From a checkpoint of a small transformer trained on Wikipedia: biases.
Each number is 128 + 24 x the weight over the matrix's rms, rounded and kept within 0 to 255. Layers, rows and columns count from 0.

# layer 11 MLP up, 512x128, rms 0.242, rows 353-452, columns 96-127
[[126 138  98 139 134 129 133 110 118 179 123 131 110 155 119 121 148 105 176 141 132 181 151 104  94 134 152 136  60 115 139 112]
 [ 99 114 114 154 114 116 142 130  99 143 128 106 137 102 134 126 108 146 110 131 153 146 149  92 159 139 107  94 127 151 196 151]
 [ 95 136 126 105 197 114 144  87 134  98  88 104 100 123 153 112 145 139 152 103 134 140  93  91 145 126 116 132 104 134 140  87]
 [151  74 112 132 154  88  82 121 103 126 155 100 175 164 120  75 139 141 144 149 147 160 122 154 149 139 102 125 154 138 113 153]
 [ 91  91 103 167 103 115 150  76 163 158 160  86 144 129 161 124 153 180  93 128 123 135  94 119 123  82 126 107 135 105 158 144]
 [169 132 136 131 128 133 144 142 106 106 185 104 125 163 135 136 130 124 132 139 121 111 121 158 162 143 141 131 127 120 131 141]
 [124 136 103  73 115 152 163 147  98 188 131 104 140 139 140 140 119 151  97 125 108 137 142 146 194 108 163 137 129 129 120 121]
 [130 111 129 119 120 131 104 121 112 154 132 139  87 127 148 129 145 141 115 186 107 111 108 136  99 130 133 116 124 110 154 119]
 [ 82 127 137 129  83 151 135  96 122 116 122 151  78 141  80 133 176 132 125 141 101 110  93  95 152 135 194 106 155 100 135 122]
 [111 177 140 120 144 113 117 118 117 174 119  73 150 146  95 120 115 148 133 143 106 108 109 115 151 118 155 118 115 156 125 133]
 [127 145 115 168 130 143  84 119 132 139 126 102 101 122 122 129  79 152 143 121 143 141 139 129 104 135 140 124 130 137 132  98]
 [113 134 101 119 129 124 122 124 128  95 136 140 110 185 151 174 121 152 112 130 109 134 135 132 132  94 135 101 104 107 170 121]
 [117 124 135 117 142 165 118 139  66 136 149 109  95 119  96  66 140 113  97 153 130 121 157 102 125 102 159 100 115 153 123 141]
 [116 124 157 189 137 125  93 129 103 100 112  85 133 102 136 138 108 127 123 141 135 150 116  96 116 148 105 149 151 135 147 129]
 [119 139 138 131 117 175 150 134 132 118 129 127 102 135 105 122 132 117 119 161  98 152  96 151 149 102 127 137 123 151 127 144]
 [153 147 132 153 114 139 176  93 148 116 158  94 117 153 140  93 152 108 127 157 132 124 157 119 122  79 118 141 119 124 144 117]
 [109 108 143 145 117 148 112 111 160 151 106 139 153 143 142 102 135 134 129 105 135 148 106 146  88 109 157 125 172 145 154 133]
 [152 144 142 141 112  82 109 131 128  96 135 125 125  90 163  98 117 139 116 146 133 123 108 121 134 105 139 152 105  74 114 139]
 [ 88 127 153 163  98 149 143 136 138 152 187 124 112 169  90 146 159 163 150 141 103 119 143 128 145 105 162 124 115 151  94 145]
 [129 134 151 149 153 158 106 123 125 111 102  93 154 169 137 141 159 126 128 132 116 114 149 104 191 122 161 132  86 123 148  94]
 [149 124 151 153 146 109 146  96 103 105 188 138 152 137 120 114 115  91 100  87 153 129 111 140 133  92 139 129  94 123  93 149]
 [115 136 168 173 131 147 121 116 115 143 124 127 115 133  88 124  73 195 106 121 115 146 141 173 129 134 128  98 121 132 132 107]
 [156 150 123 101 157 112 163 128  89 107 140 141  60 123 102 119 140 132 132 121 111 134 108 184 113 120 153 117 153 142 141 122]
 [116  97 122 156 180 106 135  86 101 105 116  76  86 185 102 136 148 116 108 159 138  71 108 114  73 112 140 129 107 132 120 137]
 [148 112  94 122  98 117 156 124 194 122 108 138 130  98 135 148 127 126 146  97 158 167  95 158 172 124 127  79 132 162 109 120]
 [ 93 116 140 149 156 115 118 145 120 128 139 155 145 135 109 147 119 128 172 131 178  98 129 107 104 120 138 152 114 106 113 181]
 [121 118 177 101  86 145 152 116  93  93 119 107 105 107  98 128  97 112 135 171 130 121  92 127 141 139 144 117 138 125 129 115]
 [115 154 151 112 110 125 102  76 125 146 120 161 101 101  59 142 175 140  91 143 103 153 152 130 117 158 113 119 158 141 144 114]
 [125 107 161 150 104 106 121 153 164 155 132 114 181 125  80 112 137 107 152 119  85 117 137 143 149 135 153 104 147 104 127 148]
 [159 123 104 103 125 139 121  64 112 130 148 115  82 138 149 106 141 132 171 101 147 144 110 147 125 100 103 125 138 117 154  87]
 [124  87 119 136  72 170 118 160 133 160 171 113 140 105 113 125 174 154 107 157 172 105 115 103 146 113 155 125 128 129 162  94]
 [135 172 152 123  89  84 163  91 133 103 119 196 130 154 123 151 138 120 124 131 115 111 114 123 115 135 134 154 133 141  59 145]
 [126 137  87  90 100 141 141 119 127 143 118 107 118 135 131 143  99 109  99 133 101  91 136 153 148 155 124 115 130 111 157 164]
 [105 127 122 158 113 131  80 151 127 147 117 156 142 141 147 118 124 115 114 173  95 126  89 106 134 110  97 124 191 110 109 119]
 [149 106 131 145  93 144 124 158 101 103 105 130 116 143 143 130 108 132 148 179 115 132 139 171 151 129 110 122 155  58 105 121]
 [136 129 142 109 104 126 112  87 110 109 117  92  94 126 122 138 119 102 161 150 133 122 158 122 119 149  71 151 110 112 131 149]
 [114  97 140 123 114 131 159 142 139 109 148 144 166 107  73 116 127 155  81 143  88 121 137 121 127 125 144 112 128 132 137 147]
 [ 94 111 171 128 125 121 108 125 160 136 108 129 117 154  97 104 116 150 135 142 164 153 132 169 150 100 123 130 110 151 140 164]
 [135 151 147  95 118 175 154 116 118 112 140 127  91 140 119 121 138 151 131 123 137 140 107 161 143 145 170 123 159 108 153  92]
 [ 92  95 147 119 107 138  88 116 145 138 172 133 118 135 130  84 105 124 134 144 121 123 139 119 151 168 107 111 171 119 152 132]
 [107 129 180  91 135 123 142  82 184 135 124 114 114 157 113 142 156 138 116 113 108 157 143 109 140 103 101 118 137 179 124 146]
 [ 98  95 137 121  98 163 115 158 132 114 142  80 123 142 126 153 151 130 110 144 136 128  85 118 131  95 130 149 146 113  97 169]
 [114 175 127 170 133 150  97  71 126 152  92 134  92  89  84 100 108 166 129 116 181 132 149 151 133  85 133 135 157 118 143 134]
 [133 124 116 115 149 143 150 101  94  98 117  87 114 136 118 157 119 117 101 152 140 120 110 143 140 121 137 174 142  98 116 133]
 [151 106  96 153 113 166 143 152 116 163 149 132 104 159 161  86 116 111 170 106 141 152 125  38 103 103 111 147 176 106 168 108]
 [113 123 115  97 130 161 143 131 125 123 159 131 145  83 136 123 124  90 147 152 135 120 172 162 159 113 151 114 141 162 154  88]
 [117 147 118 124 126 144 130 126 155 166 129 173 122 135 133 213 139 147 114 157 116 173 124 131 155 148 116  64 137 168 123 133]
 [137 163 119 147 149 114 161 140  93 126  90 131  94 145 123 116 119 126 116 114 127 106 111 140 113 123 128 154 109 150 138 125]
 [115 119 149 127 126 156 123 122 108 105 149 129 142 138 106 119 100 132  65 150 148 140 127  90 143 127 101 142 181 102 142 122]
 [167 115 107 149 158 126 115 123 101 131 125 155 162  83  88 103 167  92 159 116 111  96 132 136 127 128 151 135 164 110  96 153]
 [152  99  69 144 148 124 112 103 117 161  98 102 114  80 139 120 156  85 191 168 147 140 146 123 190 170  97 143 143 139 112  98]
 [ 63 147 115 138 126 132 123 177 150  92  88 124  86 119 168 139 160 107 144  96 146 138 129 131 131 122 125 144 135 129 143 142]
 [136 146  89 103 153 142 133 118 134 108 114  96 119 155 143  78 119 138 141 129 163 199 124 121 150 144 122 109 132 111 142 117]
 [162 152 122 128 152 158 139  71 119 161 164  98 112 149 137  94 163 117  96  94 135 136 143 131 145 140 151 111 189 136 118 110]
 [120  90 120 137 144 104 101 121 122 192 135 100  84 118 170 106 102 116 128  98 115 136  76 141 142 168 123 119 125 125 136 128]
 [129 124 145 111 101 143 132 141 164 171 134 106 115 161 157 112 127 138 141 136  99 144 113 101 181  94  91 132 129 158 181  99]
 [176 128 132 118 136 104 105 113 104  98 138 151 118  97 147 138 168 140 133 123 129 111 131 122 138  99 119 141 142 118 131 130]
 [ 99 107 109 116 108 118 149  82  87 157 140 133 105 105 155 118 182 124  89 171 129 108 106 131 128 127 183 110 128 184 132 134]
 [152 108 131  82  77 104 143 174 119 115 141 159 118 106 150  74 108 162 129 146  94 102  93 153 117 140 146 154 145 147 106 120]
 [139 119  92  74 106 142 107  92  71 122 129 135 125 118 121  69 170 142 158 163 121 139 116 137 108 142 133 163 116 143 163 148]
 [116 156 148 125 168 121 130 147 126  76 117 103 141 131 139  65 146 127  69  94 100  82 127 180 124 171 147  88  95 173 139 138]
 [127 151 132 158 154 112 110 140 136  95 148 152  84 132 113 111  94 131 153 148 102 158 138 111 123 123 139 147 130 102 109 114]
 [165 141 118 133 127 132 125 131 128 113 106 178 128 124 123 137 134 153 111  91 142 116 117 158 144 115 113 165 136 135 100 120]
 [110 124 132 144 109 147  85 126 145 134 144 160 112 127 162 160 110 162 128 116 112 142 121 108 126 130 119 162 130  86  75 164]
 [101 124 130 114 153 118 144 101 156 102 112 163 101 175 120 158 161 163 110 157 108 159 123 102  92 112 135 133 171 125 145 169]
 [133 143 138 117 149 179 117 176 109 151 146 126  93 175 158 134 122 107 136 120 133  94 149 115 154 126  98 182  62 142 131 160]
 [141 140 138 134 147  96 138 104 156 121 146  89 103 104 129 106 114 103 131 104 122 133 125 144 173 141 132  80 145 162 148 150]
 [125 154 148 146  86 102 107 155  85 107 150 111 158 124 147 131 134  97  63 147 157 132 125 141 146 112  92 128 117 112 126  90]
 [157 128 118  84 125 148 201 139 116  94 139 162 112 119 121 132 111 132 111 172 130 100 102 150 125 154 105 103 127 114 106 136]
 [109 112 103 157 117 110 124 143 161 124 155 160 119 167 110 131 125 165 147 123 188  89 131 109  46 131 113 135 143 151 100 174]
 [132 150 123  95 147  89 156 128 104 156 125 102 118 112 108 109 122 105 114 132 102 134 139 160 104 151 127 116 105 157 105 136]
 [124  99 128 144 156 139 135 101 113  80 161 120 125 113 165  65 102 141 130 153 150 147  97 141 131 137 157 157 118 134 141 153]
 [104 152 142 119 101 178 127 104 129 164 158 112 156 128 150 155 144 140 117 121 115 136 126 135 149  89 107  92 157  87  85 134]
 [126 134 113 122 136 144 106 120 163 131 100  88 115 127 120 164 101 135 146 126 169 131 103 169 143 120 152 118 144 112 139 114]
 [126 197 115 144 125 134  94 148  96 171 121 132 143 108 152 120 112 116 135 145 115 141 138 139 150 134  98 130 166 125 102 122]
 [ 82  88 102 116 109 129 167 148  82 103 121 101 125  92 150 186 132 146  95 146 130  98  75 166 113 156 157 107 139 177 127 102]
 [105 121 108 140 135 138 147 127 140 161  80 109 121 126  98 137 144 111 126 113 104 140 126 123 102 100 149  79 151  98 135  89]
 [170 154 141 132 149 161 178 138  87 148 112 146 119  96 115 102 112 110 140 139  95 126 100  70 135 106 104 160 129  65 135 144]
 [163 143 123 143 125 124  98 142  92 155 138 181 131 155 141 136 137 136  82 168 167 114 112 179 138 100 105 139 146 171 148 132]
 [151 131 137 119 137 130 123 109  99 178 118 119 159 131 110 160 164 140 142 153 149 105 132 138 175 103 116 141 164 126 117 112]
 [147 107 136 136 151 132  54 138 161 136 145 129 134 128 109 106 152 122 139 158 159 152 107 158 100 113 155 136 152 136 115 144]
 [172 153 118 154 111 145  79 127 113 112 128 161 162 113 116 125 125 127 116 138 132  92  80 153 129 150 100 104 128 139 136 107]
 [126 176 101  79 121 103 160 100 138 130 113 103 127 100 110 160 139 124 141 181 124 111 127 125 123  83 120 167 148 155 108 130]
 [126 164  62 133  80 123 120 119 112 142 153 105 121 123 116 147 154 145 148 112  91 135 102 134 114 125 126 124 106  74 149 154]
 [147  69  80 143 144  72 145  97 111 124 104 121 120 126 134 127 133  83 109 126  97 183  75 172 133  63 115 157 160 121 127 125]
 [148 141 122 114 108  99 108 111 120 118 130 110 139 146 107  93 119 117 141 146 105 160 114 119 140 114 133 131 174 160 128 107]
 [134 163 132 153 117 184 137 107 111 117 117 138 167  98 145 131 135 131 108 128 103 113  98  91 127 125 176 172 206 132  94  73]
 [161 150  91 167 153 112  71 129 145 136 153  97 160 141  97 124  84 128 140 154 183 124 104 117 123 109 115 109 127 144 161 118]
 [132 101 130  95 114 154 147 181 148 171 115 136 101  90  80 155 137 126 101 139 128 109 138 118 116 134 114 111 156 102 112 104]
 [116 145 152 187 139 119  98  87 149 163 129 135 120 132 133 133 123 148 136 153  92 105 156 147 145 168 163 105 137 116 115 134]
 [113 144 181 144 124 134 160 114  94 164 107 114 143 124 124 135 147 182 146 111 126 138  79 144 103 112 102 126 165 131 131 100]
 [135 160 127 134 134 124 116  80 145 111 131 103 109 136 127 139 146 129 138 112  93 134 157 188 112 141  90 147 158 127 120 112]
 [159 125 108 124 116 147 143 138 104 127  93 110 158 165 137 155 158  79 127 141 202 129 119 157 152 141 121 158 116 150 134 147]
 [140 123 122 130 109 119 164  97 130 119 174 124 139 117  99 163 146  92 119 135 138 117 115 132 145  80 107 132 120 176  98 128]
 [109 151 112 127  96 127  81  84 112 128 133 174 147 115 124 127 114 131 132 162 111 138  94 128 140 159 158 129 123 125 111 124]
 [115 123 103 119 149 158  81  76 139  95 116 124 113  80 131 130 125 125 141 101 142 112 126 108  93  83 143 144 152 147 114 138]
 [144 129 130 126 118  98 133  70 141 123 135 124 114 108 142 114 162 112 160 140 113  62 128 161 130  95  52 122 134 105 127 126]
 [176 107 100 130 144 157 160 157 104 175 163 118 106  90 121 147  98 104 107 149 106 171  84 133 120  67 171 122 141 144  91 114]
 [150 164  95 162 177 148 158 133 179 153 165 117 129 127 122 135 157 153 110 107 168  72 141 171 124 128 142 119 106  94 127 135]
 [142 164 120 120 119 141 123  99 112 150 145 135 139  92 108 100 143 163 121 152 150 121 168 139 119 112 146  72 103 136 140 135]]
# layer 11 MLP down (transposed), 512x128, rms 0.184, rows 353-452, columns 96-127
[[178 138  97  97 169 123 145 132 140 173  45 134  82 135  97 128 151  96 148  87 120 116 156 115 128 165 118 129  99 119 133 117]
 [178 124 133 145 127 108 149 157 101 131 121  96 130 121 153 161 141 105 128 133 111 130 142 141 128 165 121 110 143 104  52 135]
 [159 151 161 134 138  86  96 150 152 161 127 143 119  88 121  79 143  92 110 117 137 113  94 124 116 118  98  53 131 115 114  47]
 [174 100 146 144 131 151 145 163 136 130 172 104 127  70 146  74  99 135 123 133 110 170 154 121 129 142 109 128 122 139 135 136]
 [148 133 169 137 131 119 122 177 126 131  77 131 127 126 147 131 131  94 165 132 131 154 125 170 133 138  86 147 165 114 101 128]
 [137 172 148 112 125 155 133 109 140 147  83  87 117 133 129 144 116 114 161 119 143 144 138 117 116 119 103  76 135 142 106 156]
 [127 130 153  81 118 148 130 118 132 111 121 107 164 117  92 132 128 110 178 165 136 115 107 109 110 135  89  76 174 151 132 129]
 [ 84 157 134 125 122  86 105 166 143 146 134 189 176 126 132 136 117 122 165  96 154 113 145 129 143 150 142 112 113 137 105 126]
 [147 150 117 159  87 150 141 111 147 119 143 141 109  91 193 135  79 155 135 131 122 131 146 131 109 138 111 129 102 137 158 138]
 [151 116 161 130 194 140 134 123 144  86 129 109 111 140 157 119 113 106 153  93  99  85 168 127 129 112 161 153 149  89 121  78]
 [121 149 129 107 127 122 151  97 118  91 127 156 131 140 116 122 154 163 116 111 119  94 161 124 117 139 113 144 132 126  92 131]
 [174 109 152 128 124 140 104  85 140 161 110 193 132 132 127  53 106 111  94 103 125 141 133 102 107 131 111 183 165 119 105 142]
 [127 105 100 140 146 123 146 143 187 142  86 133 112  98 159 164 133 166 147 132 101 153 109 145 129 177 112 160 110  98 141 131]
 [ 94 114  88 151 124 144 123 117  86 146 116 194 133 119 123 131 118 137  96  85 105 136 149 142 171 136 149 134  76 152 150 131]
 [122 145 132 121 124 120 153 136  90 147 100  98 156 105 124 134 162 126 129 106 151 156 129 128 162 124 133  94 130 114 117 114]
 [117 123 141 178 121 105 123 123 164 131 124 150 120 146 144 137  84 107 121 102  98 130 158 142 108 114 143 120  98 149 150 107]
 [141 129 119  96 132 107 161 147  81 142 106 153 112 113 153 156 121 148 114 142 128 103 148 120 138 120  92 121 114 135  96 126]
 [140 141 143 151 132 105 143 125 107 133  95 110 123 159 126 139 114 166 118 122 161 151 126 127 106 134 139 104  72 158 143 157]
 [122  99 127 112 118 137 149 117 144 102 116 145 144  99 130 114 124 129 117  73 158 114 110 123  95 110 108 116 186 145 139 142]
 [ 95 138 127 132 140 148 152 115 111  96 152 146 168 132 142 130 130 171 145 102 145 110 116  97  89 133 105 131 124 123 164 133]
 [119 147 137 135  99 155 124 145 140 164 106 138 129 131 166 124 106 136 152 139 131 159 135 141 102 162  98 145 169 128 141 138]
 [143 138 173 113 146 116 125 101  94 122 126 174 114 105 140 101 132  82 149 146  95  98 101 109 191 113 155 146 104 114 120 123]
 [149 127 105 136 156 132 112 124 148 105 157  93 137 120 158 154 131 116  88 147 119  90 125 122 163  94 118 127 126 150 154 112]
 [124 131 117 155 110 129 124 134 152 136 121  86 126 134 137 109 119 120 127 105 124 140 176 175 102 124 132 151  80 128 116 159]
 [131 134 121 138 126  72 154 163 110 123 127 126 136  94 126 111 180 117 120 159 114  82 103  99 106 139 114 116 125 105 139 112]
 [129 127 154 125 120 121 125 147 145 125 101 134 141 124 153 161 132 181 127  69  96  89 127 118 117 179 117 133 103 136 178 173]
 [125 135 126 126 144 118 126 119 147 160 119 160 175 107 164 123 132 156  92 106 151 148 159 120 103 107 113 106 154 135 144 153]
 [126  95 141 137 145 123 119 163 102 106  98 160 107 169 144 161 128 121 176 114 156  63 202 122 121 133 112  99 140  97 138 158]
 [130 151 147 130 148 119 147 144 146 112 136  87 130 130 153 140 108 189 139 123 121 115 147 143 142 111 117 170  88 135 110 103]
 [159 120 139 142  99 130 116 119 145 134  79 156 107 106 115 132 141 113 114 146 138 124  88 106 108 156 152 134  90 142  91 134]
 [124 133 133 102 166 104 151 112 145 162 174 112 102 117 135 112 134  81 129 119 159 114 103 128 107  86 160  71 141 182 135 150]
 [151  84 159 130 103 107 177 132  85  97 141  88 157 102 190 143 112 136 167 155 163  86 141 145 147 169  89 142 136 113 170 149]
 [130  88 134 119 114 106 148 133  98 137 156 105 149 141 145 124 101 172 149 109 178 131 129  98 141 107  89 140  99 140 140 147]
 [128 126  94 118 124 159 109 117 110 146 125  88 134 147 138 145 119 127 144 140 155 145 128 174 132 118 178  91  82  93 142 117]
 [135 136 120 131 156  72 155 132 146 144 155 112 135 135 146 136 136 139 115  82 143 109 139 126 101 175 140 123 108 127 125 116]
 [145  94 127 175 129 109 147 115 166 137 173 126 131 178 137 111 108 162 108 112  82 128 142 199 121 129 149 125 146 142 172  95]
 [125  95 121 109 159 129 129 133 124 130 159 146  92 135 138 106 136 144 100 127 141 136 103 133 113 128  74 144 116 115 161 131]
 [139 119 125 113 119 149  92 162 127 138 146 107 146  98 126 132 107 128  99 142 120 130  89 119 105 124 130 142 148  90 104 132]
 [171 124 132 106 157 112 115 160 104  95 127 108 120 118 133 135  85 113 130 154 143 140 100 100  85 145 141 133 136 123 101 121]
 [114 117 141 121 128 161 138 138 170 164 140 100 149 150  98  91 175 106 125 125 148  99 123 131 149 107 123 119 115 142 138 101]
 [136 169 104 144 156 157 159 153 108 120 124 157 107 150 145 168 136 134 151 113 150 123 132 147  96 150 133 135  78  95 133 133]
 [124 130 113  91 138 136 152 153  90 175 130 173 145 116 183 117 115 143 161 125  90 120 124 117 119 152  97 133 121 103 173 163]
 [158 166 102 103 162 154 134 155  80 114 161 122 126 137  97 115 130 119 138 144 114 174 101 117 122 139 124 185 126 157  77  94]
 [155 116 100 152 108 151  88 174 159 175 120 124  96 163 149 118  96 142 140 113 135  96 162 145 110 143 113 110 112 152 127  93]
 [139 128 127 120 123 170 145  46 130 120 147 173 163  84 105 126 161 108 138 183 126 135 148 104  93 160 121 146 117 125  98 128]
 [150 170 126 101 145  89 133 107  89 108 108 134 109 131 100 125 121 106 169 125 124  99  73 138 139 119 131  96 113 136 105  89]
 [143 138 114 142 101 155  91 145 135 122  90  98 155 153 106 135 120 135 105 131 148 120 114 135 140 118  96 152 134 150 178 146]
 [118 118 122 105 111 133 116 109 135  98 159 190 116 129 138 113 165 142 172 122 164 134 143  92 138 104 158 102 134 130  94  75]
 [ 83 106 162 123 161 118  91 168 120 145 115 120  79 125 152 104 124 130 153 171 129  83  85 111  90 149  95 124  55 138 130 162]
 [149  99 117 171 139 177 128 113 140 180 104 117 190 134 128 119 125 109 135 118 168 109 191 105 122 165 137 153 125 142 128  87]
 [168  82 171 152 112 129 140 121 107 195 137 169 115 101  90 118 135 119 109  68 147 121 127  97 144 108 150 102 148 128 145 137]
 [151 120 109 139 127 149 152 140 172 128 176 128 108 158 140 125 117 119 118 147 130 117 130 132 103 132 161 151 144  94 123  93]
 [102 122 102 135 125 103 115 124 110 108 141 116 157 102 151 138 119 120 132 109 106 113 163 125 136 132 128 131 134 144 130 142]
 [123 162 149 101 100  99 126 121 109 145 109 118  72 128 127 119 103 112 128 152 142 130 127 162 160 159 104 121 157 101 154 113]
 [126 164 140 125 117  90 128  96 113 116 108 151 115  75 161 108 154  65 160 103 108 110 114 149 167 110 192  97 150 104 108 129]
 [128 146 122 134 151 137 139 118 117 104 124 187 123 129 140 156 121 120 129 120 125  85 120  95 100 107 144 117 105 136 137 143]
 [108 146 143 128 136 132  81 138 138 121 117 127 120 123 138  87 124 137 144 112 141 163 127  96  81 137 142 122 111 135 127 117]
 [110 134 105 144 116 126 126 154 163 136 155 117 115 124 122 131 129 149 112 206  83  84 127 145  81 179  72 106 120 100 106 125]
 [138 134 152 139 116 168 128 123 102 105 109 119 177  45 132 100  79  76 127 135 125 114  85 120 146 161 133 131 113 127 130 178]
 [124 103 137 130 102 104  86 150 137 135 174 158 113 141  81 102 123 137 104 150  85 199 143 143 122 167 144 128  92 149 129 116]
 [164 101 110 101 109 156 137 152 142 170 133 119 146 110 129 122  92 170 134 129 169 152 154 164 136 135 117  90 168 147 161  84]
 [106  88 105 137 150 115 157 110 144 138 133  92 159 116 102  96 145 137 107 127 125 141 157  80 113 122 149 109  96 118 124 115]
 [ 87 114 129 111 167 130 151 122 196  91 117 119  96 136 109 137  86  72 125 138 113 132 122 126 167  80 121 133 100 143 146 152]
 [141 185 189 142 179 124 134 134 135  92 128 151 134 141 128 112 117  99 124 180 158  82 124 137 127 121 151 126 187 165 135 145]
 [151 123 116 133 120 157 103 152 114 147  96 113 182  90 125 168 132 163 141  91 175 140 179 166 112 140 101 122 135 129 131 134]
 [154 105 110 159 108 122 142 120 130  92 129 109 129  95 109 142  85 143 132 121 134 143 158 122 128 101 115 144 116 112 154 128]
 [131  84 113 108 149 138  98 154 102 146 112 140 171 132 166 129 131 153 138 162 160 136 106  97 116 164 117 137 132 141 114 163]
 [124 102 151  97 170  95 101 188 139 126 123 120  99 168 115 132 126 147 137 120 110 120 139 172 108 149 140 109 161 116  85 139]
 [119 148 126 138 118 147 171 134 132 121 125  94 154 158 145  66 128 168 141 119 147 124 115 110  79 118  99 139 134 144 129  85]
 [140 155 127 133 128 127 115 122  60 138 123  94 109 116  97 114 153 153  69 119 111 156 135 148 162 126 146 152 123 116 136  90]
 [133 143 138 150 134 141 130 121 101 187 113 114 122 131 112 126 132 100 149 142 132 127 125 106 155 124 179 126 116  96 109 115]
 [115 132  85 122 127  85 114 107 125 112 142  89 133 149  83 158 135 147 133 125 143 202 122 108  87 112 141 147 126 143 110 114]
 [171 132  77 145 153 104 177 123 119 137 124 177 118  82 126  88 133 146 152 139 147 123 140 145 133 123 112  92 150 192 169 108]
 [118 145 107 108 151 120 143 121  87  95 114 123 141 138 150 118 181 137 127 103 132  89 139 108 149 148 155 141 102 139 111 121]
 [101 136 152 128 153 112 139 120 142 161 116 122 106 159  91 134 124 124 157 134 139  78 121 126 159  85 148 127 143 126 123 131]
 [112 114 143 137  90 112 113 110 150 155 119  95 157 126 115 132 107 156 131 133 172 182 210  96 115 170 131 108 152 128 107 116]
 [164 128 149 110 100  94 108 113 104 148 122 147 160 150 125 130 120 167 162 178 152 108 125 136 125 105 139 127 115 136 112 102]
 [151 131 122 123 117 159 127 147 125 144 110 123  95 130 133 126 125 155 135 112 115 110 132 158 140 114 138  85 135 151 116  77]
 [140 141 158 123 194 120 173 141 164 115  79  94 144 170 134 152 129  95 112 122 125 153 114 144 117 135 175 116 113 112  98 131]
 [109 128 166 124 169 141 104 146 114 146  79 104 114 130 140 151 131 124 106 115 131 161 134  91 140 119 150 138 118 102 184 185]
 [147 150 161 112 127 149 152 108 129 146 129 169 119 163 190 140  82 155  84 111  95 150 142 133 141 127 160 109 124 118 105 139]
 [139 121 105 103 116 132 127 161 162 158 127 115 118 116 119 115 126 118 136 141 133 177 162 126 135 135 157 188 108 113 109  96]
 [163 132 149 190 141 124 104 125 159 129 125 147  73 175 122 108 133 111 124  91 147 158 108 130  94 161 106 129 132 147 119 137]
 [106 132 144 144 135 121 102 133 116 138 118 155 117 130 141  84 137 132 115 127 175 132 147 111 109 113 118 127 135 145 147  91]
 [102 142 113 121 149 129  64 124 148 143 192 137 136 131 135 115 121 123 104 112 113 136  86  61 134 151  75 173 104 121 123 107]
 [142 131 128 161 131 127 148 144 131 111 110 133 110 147 121 114 163 128 155 122 104 164 151 140 133 162 122 129  84 114 122 110]
 [101 158 120 127 141 118 143 108 126 119 143 136  92 131 103 106 105 121 151 119 122 100 112 104 114 143 139 116 116  98  91 129]
 [136 116 160 119 165 175 143 151 176 109 153 166 134 130 171 168 126 164  79 115 104 154 186 107 111 148 115 119 160 112 127 153]
 [139 126 133  77 163 124 139 148 147 159 197 186  62  88 122 116 113 110 129 146 134 126 133 139 115 121 124 122 113 147 104  86]
 [132 152 124 167 125 131 126 141 106 132 163 128 126 121  99 145 123 100 117  87 123 123 108  86 137 130 138 100 157  99  93  99]
 [113 107 102 159 131 118 123 151 135 129 135 138 118 118 108 123 114 141 114 102 120  99 151 120 151 142 132 107 103 118 139 112]
 [137 103 161 147 117 117 143 137 116 178 120 103 140 124 150  89  97 162 162 143 140 110 122 111 128 136 153 143 108 124 150 110]
 [180 126 133 111 116 129 146 112 110 103 119 124 157 120 123 129 118 149 151 109 146 124 157  85 148 100 151 107 125 128 154 123]
 [110 134 176 130 116 142  84 124 128 141 121 132 146 110 122 109 160 113 132 109 151 101 110 141 137 164 106 171 122 119 100 144]
 [163 136 133 127 113 135  98 165 126  89  95 144 133 152 164 134  96 151 130 125 125 128 158 149 101 105 117 153 137 111 134 130]
 [128 102 114 109 125 147 158 107 116 131 143 108 139 131 141 140 108 111 106 163  93 152 172 133 101 127  98 104 157 119 135 107]
 [158 128 159 146 108 106 105 130 147 130 118 139 159 142 175 145 150 131 120  70 182 107  83 150 141 120  98 131 131 113 119 160]
 [128 148 140 134 148 110 116 111 175 127 115 105 100 109 130 111 123 151 139 110 135 162 117 105 128 118 102 172  79 135 140 134]
 [119 147 123 107 158 151 151 124 128 114  97 150  92 127 122 129 123  90 128 125 121 156 152  86 134  71 144 152  79 130 165 111]
 [167 134  99 116 133 156 103 107 172 128 117 177 100 142 113 122  96 116  95 143 150 138  86 126 128 114 131 156 143 143 148 148]]